config.toml
n_head = 6
positions = "learned"
qk_norm = true
parallel_block = false
lr = 0.0155
beta1 = 0.95
warmup_steps = 0
seq_len = 1024
dataset = "wikipedia_en"
Each number is 128 + 32 x the weight over its row's rms, rounded and kept within 0 to 255. Layers, rows and columns count from 0. Numbers have three digits each. The size before them is the row's rms in percent of the matrix's.

# layer 4 MLP up, 2048x768, rms 0.0321, rows 73-145, columns 192-383
118:125162142203139060131121159109104157174121068164108114165098113148064133100160081148140108135077144066112139125166110143095113123080132171142156185076157076126151125110161119147113165152077118111111114174082124081130135131115158181165145117123148118196130132103132127108173108120133108173107194134178091116132155114183134142136136069100156111184173123172099132098117143122137154132122133098131132093113141120177125113106147125139133104131105118128160233131132167161114194187112153113135169106185120088069100145162133120152107158132111141112187097107184075129130170146140173136
095:072186070142094137155120121100141111117144071152096113127161160147195174088125118154123152114146155139129106119122147087090133147139134146079101130134106151097135082119171113108125113129089163120176110154133114145087123097164112188138114115112159063112118097169159151074114108129164172103084125144100136130126165120128091122128109110103158128135120181120121196166120122127113068152126145079122113134144087205111134145099154128114157104133091126124167129165098153134120112072112142110136066049161101067165154173144171140094111071108115117101148103147111115113175175192128109164
107:164172136118151117137111118122195077096165123147128144150143128193118119122123114175058158099078180167113136137160126113094133114174124128156152117078135098119128159124118129121146135162059157133106062099137089185136149169122167139154143148137120173159142151142120101124125112143108162168142129099147121163111117151149133084152074168143126162057132137130101132139177153128048083173126142042076068122101109134004193144078124091132154133072106206144115152141124100128142134167094095158201132079089181109087093167126213141110085175145118107097159141067149137166115100120142088129
099:092189214102160171157141105136110105088156050179143131167104148116118139163120135175129111129170118161109058148157107132089095083128134171125108106154089137112087111117153151175095097164105123121092131084122138187152179144129110084106181169108177108147144161161113189152167169132127178162134157183166161147158124160096144131139144124160084129069170076093112075074133118087168145153156173140152125123114114135107124150061172118150120130101142134112129107105133066095108150167113110096145111179166096104152137084110160121219170109138093133170117113096125185161112104120093182140
098:105123119097151124181182136120123153127104103093161133169121131196159165166110118154142150138119192161139098195175108125131104168116037090127137123112170110136158204086102159141122151124151099112112178135133164192151147130164145143124134113127125178173157117146154159131111201159078125142121125099140133119096156114115124087175144131142064164141175167105058141089096184123105083094105131134139226134136123129081167134069124048129103134100060147102129132158074101107129198123168145173137118134147108148167159140099100163119116164172210144128117113132102084172134150115150124066
098:146093072133144141185175179120096132171144166143162106179104164144123177111114143126148158133144139119098138079143157104132124167111126160161120150140098049126145129209121109178130128149164156113115107144144106142180092129156169148093191150133093072123086116109146189128168121097097129105121158090145059107129093088112125118165177091084116174132200139096096124141114115143140183055086172092132097092175144147148095087200103049204131101128115093098128104083134114130069070163152133153155102108143179140122062167111089169116129134079105123124116103192156131167153119112124145113
107:066115154067133137076170206094140123099122118135138163080063124118092133130100075149073150133133158139106119174130126098138184115160096190114103127134183081147095106163132152078153082140099112169171157130125091158145107147173129107109074146130114161114091118110168139139196133106177122222198101099116104157129135127086060113111122158164082179148107185160099179116124209109084172080122117142126123088187147183088175134141126128130097125089105152109116133128106126144118116153125129124110209085138156098146146078076039147063101103136091144170175090166079159070128127143124147144
107:205130111096128124109141106154155135098139106083175118110104091158140128091130151117130105104108177111114151122111160139126124165140106149183124123102161154141123211192118050078107134165185095161111115118187110119102112119161092105062131127142086123188111107116169114137103162122115096105141109141129121108085130115195149126108066137125153181205144086102078166143111129096136112046116121137127093147152141151134136160187100092082133180152105116137117153153065138118157130126086157097185142100097141209082134154192085118138111113086160143127190190137163069164110173161139138117
118:153092166134119169183135122117111146126125114114124138111091186117106133089139131105089089125122108129139159146074117085099081199132169062178156055109072140139158144088143111163070120186162178094148054181110173085146128143093136080118126109161149129082130095129112115084154120101151130104144136105101137091104146162136145147112170120123104141179140125147124127051166117132142148087186114149098149243113159130086103103110173106129125193092159133117084094105138106160120119086176116182124127130095080127100177133120173111118077114109082130136108111123146115123076112131103152136
093:119139082151115183123115125145169131151116153160172148158144111157090146103149165145153160165086150119139157136224137117102171129202120093093123156098075158120073104155136082138144173160153147133118109097135122066166134158100113145129119127133130116115155158092117145079130159091092137157141149109136110127121163121084066097154123144120115118119127128073149161141097099063135125060077098105157089132151147085157151155079144187104147090112084130120142081100168086117107162110083131132125156155188133175124109159155104125061166104161029146175180126120110163159151147100112107137
107:144069131110129065159137157176155142192152095080127163112121126116121126142124097081149041102111110150077119128143123104143137140121169131126079146107133144106088156169090115073099159106097121129100102119110156179163097147144139030104112200064169115122112186135147108098132119186108121131156097127120152118130178160136181157116114145173125115116100161121133078151078120114135129101109154052131092112130080106126106116085132128093184147119142127089122084147136118187071119115159145089053123139122155085161053122135106181122216095122128120138155087096149139138132116122123099163
097:134139161076127148137169164168131196159124116126119088133107213106114124139103072141147035085127062131083094108175074118163155096083106061118082168087100105105135123132124121132129132146098152189084210174131221198148150117206162094132159080086106126107137144062116136182108119063142096121186140167143081157088067090075099146061149129096145086158061123163137213115097138129138119092122120121139102158126124138110150089137177174147169199121189128121181139096111139102127187171124112064138167091170134113124127154098114107164114056150148138125140114125210112080141153112129136159
104:192087151138167144178109167136157118149074116184163116092145152087115106132144095103058144124140118117090055149108102171132111128162075146093122167081154132135105113096141175167074154137113133082145074139135146158144122145130145098132145131149149136172145130183117136089101148128110139143105093111135087158131108111173136073097106150088107186153123141093101133104061174184137098091098159077138085130139141094129113089155175172152087130130110139170153144115094114116153181167114118131123150126110117136163108124116160113125146116070152148124083158122169181102168110146111142137
089:148172147128157081142153108082128121172146141086110127132099090086130159090117093140203065091150121132131111166104141142079132069128133149119107168145081115048074094154103171108141124089118114165111110152199139117156151155114107139130149143178065136153182098086140081071155109119119143103145105116177114090093133158132187164129089103157163120106093102143149115079114157144159122184119123074119213103114117164196130108126183089109123101185197180145134107116141126155113158157117161192087135142096147144112163097107100170125113156137106100088129123143124124129079133137165160151
097:109116179079124185136197150103149139136109152191169143050170124086128112127158155098162136092138108148095096098152115096113080152114151114157163070115189119113100185044176128205182144129125100179084103184055125094134095168126139126148071138129123055104157169121085093114178165120140107058149101096129123151130085070107133171108093145115143099124099187150108107126050190111133115109130124081086134155174099164108108108116112139115067141093110094160140159121153131134094145185117118103145116136082192125157127145098121113110205155120153118092174133093121143125083140156118148095
104:118094147103097130147130113183072135140097166096099154106145135142169182132119153138134099153137103097152164174175114166070172172149133110151129155141112107106112154071093117157075126098131139109126140154173137147122096093152103135151112083139152140085146120161109124092115157185164172105045115143123157123151095080131165130232161107142098028136123176134108128128078137114175119110212148146126180133130121150107113094108161150109134118117089109134145104143139137124144109114137166130094112181157182182093163113088171166149158140130135127122165090071117094156141158161111129186
112:128178160150134184142125147141145146164163186123102122159115128104138131117120121099118137095097101157129103128180084077124143095143137072163160165166130138098057094146171126150135148136048124116166187135124108141121066123127108096135138113086113156137059126101057184091087152126179177112130186142096050135074118116141087120156162117123193134145157126170202122173173114082113143124098095113118132075126166159150148159166116097118111125101137122080064088106122128149117130190079112127132098157130134175129159062110138145152062118092191179224121111108152074104125172122087114093
105:134094128117120103060123123138154083100181191086125116130142094074079087179161144120102117141161081166138174106119138120123179091160119086115144130164139139131094112097096147189121112154139088088110069155116138134090149148083085148138083099127177149113098100155138168100133132166126124129152123118131113052122178146139165113120159150122152055107125095153181161136123084139117124145102160150108127149159184116147086117127110134155147055079165116132107151153121153129064124197119175088070126104093197117144143157128128116154134159111126145100193110132112124123104116180138096145
103:132159193124088063193138161097118121131118141117153141127096120207179133174132120118161129181104134111103136117120151087148090166103098058189091147143094140151093149062117135137079131117082134134096118144114146122108162142108081127080168084079085155135110156183119151167169147119135174187176170133123156089161194104054114132122180166064146119105162144167078096169087127098148106076123072156140140119167115074129154126169131178141098107144134116112181159112150076125151104175169137084146108131108083129162191090141126168156151152094126138104098186129152168103157092157140142087
106:107138104134115139039136109122117142077065136108176166123127181148106037146082119102138136041127113131058149187171116164172134123117151132122131119166155207091122160071124115113092158185117127114132128163110117198148124096093137070081139110181173169095178111096109113165139132168149152144163156070136103056147056108131135121099133134095194102112128152174108158166157080125117136151103143182069157137131187195159101167138064172168177083155062181087157100148154150122174104109123058133101062121109143191112116148134132139159104082181119124149110068099085105094158161129155122109
096:108105144103072094128113127135091145128090133127161138157149085126107075140134140160149163130099150101162171116116175101063104136204103182151131105024114140133144087158143153206103125109159079126105144076108059152123108069138105195144136171136130155120155090158127074079072140157162093180129082076094135215149132147145139118219063166139150109149156131164105098075176146150178173149150127105161082135167099155142177177121109107108118123135101192137130123109099170137089075133087065129128111109130145056145134180147135118134121174105114101113157162130104069138105176128128154193
106:120147110139157093152059103152100133136065124130076142114119092128149160125087104139116106051132129128132145104116125176102138132144221135117139144105129107131136112096145210115111130145121128071142169093106099122092094091123084188164145146124107180206118124127147168202129138179147125059106166171163196150152177036186146150090178069119166141156076087134065154104101103092115123119114132112114139150141222166082177154146088108175160100097121115084118156100149105168197152110154125051102133101111131152139072091102164099129183157169127144117086134110067120173122137162136139189
096:149155146106116112128197169169114153119132128120120134145140136118131120065141088128161141177170123123106075133113122150103095199105113178155152195156122130129043154144072108093120071140171156116109179101156113111100099086135085122143049153112063123143105170100115080143142101102164199136114187101125188131098121130168150117156151107181074118144140183150132171165132117147068125104149132111168142010190134145089126092111155097142158155146088112146145099104106117147117170139132088214114139137154127160131141094105105167121124166137155120132110072126148142147087160153095175104
105:100104162111140123113160150135153146023087112075113110201099168079194126050115144094108110120183110062100140142119095094161097122140161102109149104167111057130114168140118132123143207155201102135107095147093099106172095087080123087154110101127169137128132186089115129101115079120057111132120121059135122079159147125156082113082129047010119131158166139120128142149128203071128108094124200094140184153113127126107111054094117124147119134082063127115115125164121083132157116108100118085098173118130104061135080147139061106115134085141092179161124130133155173132062128100167179093
106:158137109122118141089057128197164094090051079153124174107135120175122104153094136224090089120158034143134066071075132153118137144080174162143135114120173132107132136144134176148144120141155106107117109128111138154129103144117116139110104109133128208163072128149089137082116155139095079117136118146182152201084143138173162166120150100153129129122103121189160124096161151115131094094078175103130115112127130133129105093189057175160148130182191120115178105120135143087135206151097157142102136099066155107132114121099059164101133130161147132136093185181159129157134203138138139104
101:108131089143091184125078171158151136111177169124142132109134111144143079126135119117128189136096085106104119113137188077138102123114138089116152082122169129120124114134137158163093076103081110139139105134162125173118119098129147116080164153131136156140139099133113116165098125117092148101109130120087164118145149129135152126148088127124145164155171060172091105101156138154143165138164180185142139149162089108127132129150047086115177138174102113147120125129147155118162147157113164072096155101110165175102147120120136119150168035107100159119115106143163137128135080151137149076
105:174083053196118101098111173091123113088125153148128140120170093175091167101110143162146119117114106140123137121142143091068078126045087112188146135093159159125129096231090100152092148113113110097126131129128098132097126125134073146145089146135146132110099218118103091103139060120085095084102127146101178130129160157189128152147129094084088174111139133108169177117125178089085112074094113150117141136099023095096083130199079142192190097145138127185164055132143179128117131164151137143137086138101127071152130184109125153089091126104099123179164171135058106068126136123147145165
095:114166103152163182122078184133154104108131175159128151161166205131120190123125093153103185153103135094150120101154117195131116189097115135161115160069061114138138111140115075098081135135096122093114159147125112135125157173139146147169092121158136128079095110127078237110108174120109133114112191097100056106113109165181105157109097162126159137130109171062176143167169144149103125102136163100143128143127098111106141120205127119137148096114121124113134067082161145108145127163113098067105122131116118127169150126073136080042114085100131113158133162091136123134068160156143177137
097:131118157106103123160184103160121122129158123091123141100133081140131097118116104139151091158166174121114118118117096143108062044129096116110089169160120097123145170111138123115117156099130119105160075108141098125069074135140132100109149089133124119124153178131108136069131089142107069177119139162124169125137141055058081107160118103095156076122102186139069142126146132158128099101140096190090124104130151117124126123160152149107101140119090112151115119096126143094109106118123165110150135115111073137167138113055156112086093164120115139101145081078112155107143054143174117125
103:152105142106070100111151104098121138086102120146157102154130118103161138170123098172083177089104157156098169108094160140101110165092108101157122145106108106138124138150149164162115145169148108163177189096172174106113110140095081160163143110156112157102134118095161156102144125117152086100089124119142026147107160174109130112094168095143138096126158168171156135112062106109103069083176125154104159128137123098071175153182101152136180180136149070115128132150094179166127132148178130108102162128149100173143127105183131102104109137132136135150100164117144139145124096181162112136
097:117152120105129204100176149110116126100114110077147097187069178113156112146147184158063062146131160058154131155119116149105097143064145111175197126123148115160137133114135138182105111160137158174109184127121160132135137118076184122159098079179133125143109163113082116104163153050179142056168122098149136089180127132119157118139116063139116157100112132019118115167145124066107179155133123139147081153061179055141139163064097185115160144129131123139108145165102121165128168154062091165171184152115182062104093161158175130196130085082099117154152086139145121138055083132178112116
085:138136148129153152115073118211140122135137149148157159149133098120098140104182154152166100074164083103139112139116079156104096134143146102144096122175130061123156137101110144127149127119131093114151112122108128195135120106131171143150129105127126121124118144067114151189139146146106158129132152033126105160099133032149151154143124172105133163156174142108157173055068106113078178111084138150058106121158122071169139177087175127143100122186124142129133109117139134141135101131119182129094152124092101146148093132140139113097088093165124089123105183122111157103111120140134133061
091:113113124171090167113108150144179133155100143133122080122140159116112153193158128149124114123147088114123163064097108087079161067106153102143168146110083136099133192140156149113112165075120115046068113135133093129147195062055147129137071173173120124167102101149099076116110102189135155140163100147062139096115081125200067102140129137143135130156137104169114112142089092103147107111134128153082152110112109172186136108115104091078164091132120166134158161164106109122152200157118191187174132069175102109129117195153161121186103106103101128144126132178074147113128183168172165190
096:125108149124172120134094153113092121210175148156082139176077103110100152151173080098132129147094172186082117138124122058086101107165099098073088126091136150156171151064135069100126135125204136118143125156171098094136156117149153199192150169150091087087123115123074117106143148153124115172113119102129140096143137145097114166107085108092120107109160101136135140133145160027144101150103135178105134079131100147149143137099138136127070109144165108138137110094079127165174098098162138169128146141162116126100084208169101111159175089133187167117100102102110130124116157034156153099
107:087152124115099136104139112155112139178132121123096111105117136135132091137074109111149111159134114089115172115160140121134084159128152116139156112101108092103134156097081160114155118090113160080141090164117123109098146137116164132138079142086133094113102078099141112137134125160126214078146077126122107130114186115154091100098054086121107112101104082088118129178146187101107154117092054131175090174068142074105137072119071078132145103114108102155133160122104087197110051133167147085145121114144158128124133086113143100093160188087111108135112064146205162144097115112135117096
101:154111108060119162091150108144151143152108083118111181089148137079126159164102155121138092112144186146125206097107125161143168080099152120212101137124110130074157143167109149126175106175093177084128075150132112074149124137117126083061128144148113104141124106120083095157110121136176126140085084164151173097155084127151134094136134115198153089212084128180160154188103078152115127128131092102133158106118188138136087154098143182101174163167099104124099145107084125057074132135123144162126093189092109082124141131150125113111161174134109132166183180130134123127135172145100160138
101:136123028133121141096162160135177167108150140159139127104015118104180127079137121128117196067125095172204135190098105135080156123152157115080091067116041148046060124198101151121101114177080137171165138151172115101120123123121105101103155131128154087123124124099100145124148080105135133126148076078143154159102098136117127131129132140169130154119115078138086149133135076119184174139156151090151119130104169141138156099155150128131152109102084072122130149090134133169103121098089163159101177102209128096103087090143212142143086117124127131086128120099132121108122170125109108084
088:072152159137132138155076143136150088146068141132095112118160170125145155120160141079130091148105114165121073159158143086201137102163114135161068114154131120110188094101102164106096063134050127086162121146138092157062120195140161141109118127166102090170117156087123161111119152109077110167177133140140069102142122138154051100170087107147123141146124152116142157172163160164158136078102165167153154106137168150103091114164098131203135156115127131118154147121097123061126145145151052127130130127102127130105102112101098172092112140150135111173104089164100138074097114128159178170
100:115091080123188131140179090139118151101174192137129189114131169118124162137134121094089126117098124135157110148146053156131137131119213140115111107082173119163159091122135123087136092152166160130102161112135210143113064182062123132128157109134112124121143125095146180114101106181065135176142122188125100114145085141191104129093166151110126175124134129139157102113138063138123113116102130169147127107103112168117163136103175111135117175197152138191104140170152111113089177098090120097120129157117179091150095106185147064133150082128163047156112152136138139190110099136157102114
096:152149132092052101153098153159107116088136155071082133136140122086144126133107135105133104121108074090116118159093127134127102102092156106061148141100141114151142112186202103191166093150142090089060091050121178161128122126167149147140062109108138146133187081135117164109108106120077118148142098112096107126165081120125110145086107150185108087113145104115120113155130112155161163070126166167130070063129143164139134161090144163115149054204137140162114175137110143135096117167131085097084137154168133108153115113147123133207059133138126152087176180075123083098101169068097143177
094:176128061148144133175133116115092098164092120087178165095120063169052156125063069091141045099142151165087091119178161152083150123110148115166095121120185128100133126115116158175157155066147150127145118184113092169116175066205196175133187136131184104135134108056163133152064177098120199134174179096131168109165076124167113071086156123157089113127090044109135081097161072161099089095114128154120109173141146120112172140168047151120138088162128162156124111118113065134082161145089127147169067114089142109155112157131175101119143084101109142151096108122090160151091147136093130108
101:130080097135077083065135096138160160159142152125134187144149138087177156092142116104176137148096157144188124163146140151155168114166054113096125114128109125136125117093132116153101114116187126094134114105120143146154176134158179135103154081173142159106154105196187110153155123122099143148177166099189165129092117108158173109098117206128142093153118166131151192150099142132149094105108120151120130152088138151213124080134105118095133092121142181142112067123160184080166126141099176179111163114124155148120094109100051168105119127163119131136096119131113153119140152098109098196
104:146158064145156138114176130110119095127094152154112134141073080069168132174139146139123116091119116201116102092143110114130106126104157158164149174163147162084146137127189114201103134144101160135102130153123147171099117095143139119104090117140137139125195032091043157150117068178094139151126150161028103116095086121078156106091105115116102080145169121165114131037143150143142089092119182171094138146143134161151127189111127133074174156099192156081127114096132138120107125082119165069091155123113154122085135131120125159166129086173128129132151112087127161082082144126126127057
093:117160144136103111223087163151116109136069108202067166055129026131155165114147138095151112126130125099115077118084131192180197096068094149117121154123148113174084085070118147109173123108107113158089144143150216182182143152065144123123165134120146172171127135143108122123117046158153181107109090170130113215141157143117137176129150103102123125120130148105124148108097096152178138158152154143102150113108104106102068190133153148132068107144129146172113167128110195133141052126099086167175133134099099090133093190140155109131102126148164126087084100095125131145144168075151155097
094:148124093125200137151051156150218130138148110126118135133092218164126059125111215118113042131147099094164087097154128096133140175154147183137146064111101147172120102108147115167144082086134122139142140172116192174118078094144126084150083133126127106153119119133168163108125132159090146156072110126094051146170166139129076093119087178116139134152121109133145120151130095124144107160082115133065146139157103125137138048146127126091085098191195105141152146136153086151239131132089109115086147119097139129085090117156162147158059104139135151144100188174070172138116093120171117103
100:093117128089133123148150101138143140115161130109131145119116099081118106142166152078093123113147106153105121034171127118095173131153047098161188116106135174139184103129123145093141089125184081071178119135106128141144059084123065177123209047162154107130083106073160095125174064109117129099147167142124091123163117171167089105134151153142149119144113142113160160171131094118134125142130117125102104124153129087155166202209147123134131139165124091156114043174129084160174157117100100121111118103152092169099168173170094092110116068125123159135080125114187087144073136125136183117
114:119067108123129134148139126145163068091116096137162120097116149149164139103125114170140146108182125126112082044186154151104137111154091121091146121126110087133173150127161153153148089129103142115147121170163134141058183043123101064149136154165109096147148149117093107093052186113119065115166104029143187080110092155106129123127147142136103189136075126133123100169124111068096162104097127116086088134109136104159176150125131146131111129116082129118070091139043118118136107127130137122124137117129150091094152104173112108117158147151098162177055115110131117131157146114145198056
096:095151110117143127096013142103119143085149112134106164136110143120144178152129114135117123153141106148187109122094126146120096099112133093081116159147121094109137094131134164095195135119117120131143096131082102113129083135100178163130140079156155158089140099081160148097117103081178111043089136113153096104070047164036108122149125146106142139156107140111120139170136127138154082129117153119126109174158092147135167160093225192117108142117124110122194133159143104093153071157104094087227094132123111151118110125193120062024236181148117165136122142149166114132133082100167150059
110:177130094171101122166098092205153116130153139128110191172154127157164146108183146158155107140186193215093080133117134129150085162145159131096119130160146144122093167167131164137093149081146135120205165157145100130084147129176126102139138127148136182098142138172171170109159147129134132127085191135061141170145088137086094100108079147133170123084112131133080127128126073098138109084113144188108146138092123078056166115089135120107111115158195053160155130205123195105174149156136129173116151082105126163098137098120125112092166128115156141140144146125101170154126174136129068099
103:152167142097146134104117091150128061181091108117103119131113143066141144141162112131119147144164061078129078132098132099139177137143090108126111123153182103138166099112094193159136103146092174147132150112110123151089171109153146133176103149114140109150108083124106142092093139131149149114145134102189140145103174092109126106168130090150127167167134119125108090173119112107153149205145151113115179095128161163154101118092175159110112050080085140126145157100149139124092069103133154128079119152166104097145118095124105145076113169183124132123124124117130204147118088145145105157
097:097118130127133099152094128088142134186157111087069193078120103114093078124115132136131037113146173159145111121077116149093101090180140100154140186084164134126120116183124111159105141133086082141106109123135177167124151124079119132160107122163125143176154121131118088139116092098103071143139124119161144115180154170147137145110161163199089106105118164132123173120082119113082101106094096176131124075088136052111104139158123153140153112130149144097109169164096097119111129133138078194181143135177149111122145196117127161132171142121126122116185102158137147197023155081073134116
117:161162108153122122131105142178136145157103126152096115109130099149080148096147135151158138161143147106173104154093101108085166162058163157059137111075137176162185161146174127131142094149114100114153094105112074169132055145101101217110116130137205154155137118175147144155127109074091156146197095125100147128123101146099114139155122095157077083149106146126071135095087095133157200107173152102098192166171180085132138123154139124129111099159146080167169137156150115121153175198105062161151124147190114086142117104171163139134139074131091137095164106074118098104099193096148103154
100:104099198160171118173141168135186123155154142089142143109120154167129094094131108145140095085178072111152163105070138145111096115138120094170084147143112111139132131110109155099059101134170170189050153176096120047102172051142164120095096079123158157068124074157127158102166135148163147147108087153123133227122085151132096152183142128114118139117197161156133156126085117200174092096141154130106079127136165159130107067118154134093093139136112135099079122105115119090084106146119096132138070113099146089108086118139141133141080129102159129087139115132124185093077172174123075168
093:056111126133175151139118150154145159087118085146124084104120063136106102092104103107129138082118209136168104078172123155138092089099090202200088123068113095108142090152133145073128067190163155093093113161130047074115160131158084182093126105167140145097152129110089127090111164170149143149107109145104088113105141088188122164114179095133120114132157155089131107066171130084104197134135092192144191193153178047107067131056158150117146194144085127127141133156107104105180148119093100146094095160142064122143158101111143092134073099206121116104087144117176165136108115172106132071
094:180119100141135143104133100135133111055145115140142046145114120111092093159155213138113122065111099113097138173162159140175159074135176162133156161168080107136095116116110152123101168164123117141111093127068125113164104153049121182164148183122168111053163161129151130165140161075094117075140149105133117146082063142131155164140084165095139125094072176153105096135195119097125157053108113139139150093126147142136137183155119170121127193146141136102169116060096104120018122136204160139064143109113146170074139173159117108129092145104103122186106174114109090112134149081119085116
110:151138127127087132151131160106126151125131117151142189210161135089075179133122098151104142119162147139153156110040158043157146078112193146092151143117149101108151155076206105148160085138085120146128075115103061137075145198151147173115079149098093166166102149208084125148128090137156137167109128156189159103107110134180127113147180133081128097149126122130146092176171108052100105080132142131151088112137141085108162118120113108162114164115123144183089118128097086131154117111116190162112103155106161122152111156121181087117131113111113172128093176112115096166188103174101126099
095:068110145114100152122172139108135165151008113148141154146130138162140174127130173139152152169186095164130151145141155118095151131113164122122127088175085108116132102163141143109130134080123133134107136119125109121090149148111109123111173155058101127101156160102099141168129136119121102145143094158136181169103115117134124193117076161164155142108175111077146087148197166123154147134118124142126151151139149103148183180043196068136131141109091186176153076126173112110085157079187083077158118175146135125160111024105162091157146150117135138115147133110087108111079187174127118151
097:139179089126113069182146095135151153144134141166149175117084077071099159122115142171087108149139157136132120128152104155101147127131065064096139151159176115143088146163127076154166096134111135108141118103157107162098094142093145169143145125161145185163134137100169142104063175162160199110127172100088118170162136137129162122201132112181165168095161161096105179140172133106144114107150161158151115116096175124134087080089149075117119118195128121101129142187183133132188122125101145129164138094137150147161155154126099177110124139182136127138083168106134138110138127149126145133
094:141096169096171092107081170092112069142123096139164150069101213154117159180155075148115117080167101157123139114107134125162095111157121115130133179137138092122090121182129066166118100115139139139131084113181150084127170146139182115147079174145099098118123162080161162090214160140145128138157101151110108159090135124146138136112141138102117156111135137084119137133114170105159174154099140088168076136065096143180125172146160131146173134145117119136127139146171128142145094122097089082123151081122189148169145059074115112082107123139125123152130149094105119049119141088110158121
099:147185174120134116086060114164179108081095110103149117145119107131153095138092163119111131085126125202119146151166103140093034116099143136128149171184149145149154089134071130164102147147137112100086151163084233190132135085123123182184107086040116158114076132102138130101117142166138114060198150074160154120066160048125134141172181141133111128107159137149077170164080121155140135179166159145151138076135084130085154127131125104121123126067068106118139104094124116064121140143132139095107151151160140153135167075190108126128132112139125131102041147210123130107134132164077096110
109:147105096061126100134114117255140101098151154156131123127159107119124125105152118125107108130089081091113113130104157109173088092106169134087103086159080142118101112084086131178106090093081138133125153075111130137117119175185076141145161149110097098137109142140157148173062146082122128140150157149140096176128180160098063108155200157144108127163114047162154162127082108175141153158094155144117191154110131152132154140131129128122084132069117158128202141126110133141150145131116211177139129106111144178115080076110095145151095172149103160097155085098080137086160152136143158150
103:104136153146129148099163081192155077060141085097159191175147096124171038117088116156130137168116175108136118169104130123128173170083136153097130187173133142154098116103162143075127080140131088144154108133150108158103083097141132206179112189082138142134135089092120209179107082062124190130177139090114080149145042107144092131145110081120134140146169195149114103093151135165090156053098160107111176102212124158114059104104155121195148154118135142118133150132146133138173101151101162109163119123155132138124099177102183139067177131135178119137141088113087112182104154178127159082
097:129092125159125108118138141134171125115101148130166144087109040107183063087129135139126129127139122160151139068097179126130144093126125130130122114133182100124119157122206065086121135120147136138148130126147043119150105136116150129114124077143160117158130106066128092066133160069071118121123105095133145127126143106086100128150127152141083145098089161145089188203111125100139081121123125077139105164128207120098090161160122165118173125114108126104090095156167105140077103171188115114145168080132106143143133171158134112154142186106070138129133120107086107083080122107105140076
093:141152116182122139114100133146076160161164128184115144149144128163084090072170125109133151153134102069157141126095088124089131125188086169160137154092078098178111091105101110105138096075123117099101126124136121067134106130186190152172155160143135110163097054139189148129108105146142151110058122144137110114104177148060095087124176132162139121160126127130153161176135069056128144165152120166118087064107167132140139135142139139126136152126151138135145123162131134134113107129086169151151081113094178101091120091115137090114208128120126108128107094150040174134165137068175165161
104:123113109133115116148122130107118165139096194212139147110079099150151128129084121174179143171089181106102115127081168081078113129156118111116071119131161101106127087129165093126132111089113094179148147169085093158105139133149113167096110127137120094142134103144147093121127072185107077110146193101136152140152147101156133149089164082126168132168102209070098143088099127120166127120077079140107206137092133168148122104116113040151122211156175070165156115131181105132131183090142127113133073077135142103139133141095163110163134157169117150138115098088102119183068126193163141157
094:138148144135107142140115119075143172093128146142096081134117163132148203066109143050165130134144202146103188035163140140150157069160112113130093135126099109176166186119123149085123103110116163128120156102143159140178161175118076144136117139115100050168072094142126176142103162126129165101134106126119154092145177180147166127114172141154100130155134156161148140126058062119124142133118121075157123122134158072090150138142100157194110133116122152109121122142095141116117090132131136125155116135155108129128130177110149142122122168111113153136114156098104095148126153104164130116
099:150169115177108149113131120141104141090055156160091101169142148179183138145166096069086081126116100115134129132151137151159199149073102109184181169148164143183167152102197156136107116086139138157133124167109110101096118120157125141133161152152128145115092121124108074117155122154147164133125153081142139164127111137178107136076170107093132138186132153121113107128104078141108114101107137092062123157149141082109100146145099092180104104108140112173136160131153157143149115084112178083104077154102134195137183140053138105092096129152030127159118114163094127111110155095139169150
102:167124140139141107105167091113147157082156135201125137136154118177065125129152123117052099109118158098191113060169137142135160141116159068164121111133079122062119174171085110134136098149068130154094103102150110200093116078150076105121114100134136116064103074071145129135110111132117134127151133156091190122084165087116109169169141084139130101125130105100126183103085113142092113098115147123095097130150046112160089084140141068169109163101069137139193130145096156152156090119152130140080092130116085084162123125140129108076099077129139130089158118117102091115113103140095160173
101:150146121202117122092148122139130136199092141113143152115115130087084129149094169134115138135100105111102146097161113100177129114144152176156116146143091122132137195084103126158077133107090077114149128102075130148161095182130159156151149112133108101153207172123099136109103092122093099122088176137146137119123129114149129117134126192107147149150101042113137174117114152102203105100123170075100152088137183127093107149113142147105117111112106124111145130113100149069090156159171081117111089179151087042158086147074126224159135087112077104133110064158113205126101148086127122094
099:119123120153141129129080086145132116000147120147123107143159100111111135138113117102097140159138107152112147184154161141115148197139102118154136163154151098081131130125138119126090127116124198108196109153121134055130112115137114146099143111131161125083132042121084144142149121120168148093111073103138093073098116098121166154119137141136163130148104150117096101137109096104146148125122066106077115139136126117119160114116136139066142101196152092117138136144114157121121118173145138133086092189136134117092113120178042187080125181071080128157110135136116144129078139106128061151
085:095176148118162116117102216055123144073097121127098058088146059070148247155136118095080103142093138055123109158134163119141068134071139098129093180178108076123175109119109174083132154163097119126109104139130140110149094175134134200099111135135089134169121117103081152154168094148185101098081109112169105144121052186093158150135081084089101128063070119146142151204140119080144095105096196113132138150160129137097105146118155134150130117096145076067084113100095148138163142181174079144065107106095083061127157166109075164117152120101193126096120082118137148153128130119081123084
103:143118150147148146141096103086154136112135170153149151120095188163140212120102120122103167107153122136175135160122127104086105089146163090100197144171112101163172109147121206143137103171147182134136101155180143129132106074083128103153160134137122126151131126130108089139105168184181190151118150158137128092129161107189127104124151166100089077131190156171165162159106121108145120087165134160173118120156171132128148131140166098119103161118107156126155129120122097149118126132056057172140094088086062114116100175128174174132123130138183152094179166157126097144160077152133142142
087:146092139144086127101136132069132156147146131119103109155147106151150096128151198145156176120104125101112089176103151100065081189109147063096055106177115141096172123109127184173107133185140153114153081134155147084171162080078124158106128103151104124122146062140179134124186096143161139147131135134146084104161102180136072096125141166151152163107179069111152160109147159160127106129128122128146104069120105115168106147110135088116077127141157154173143175147112051090133134140122075097174108093095115073122169168156147115132144176090146186170170173142180077157129114172107125086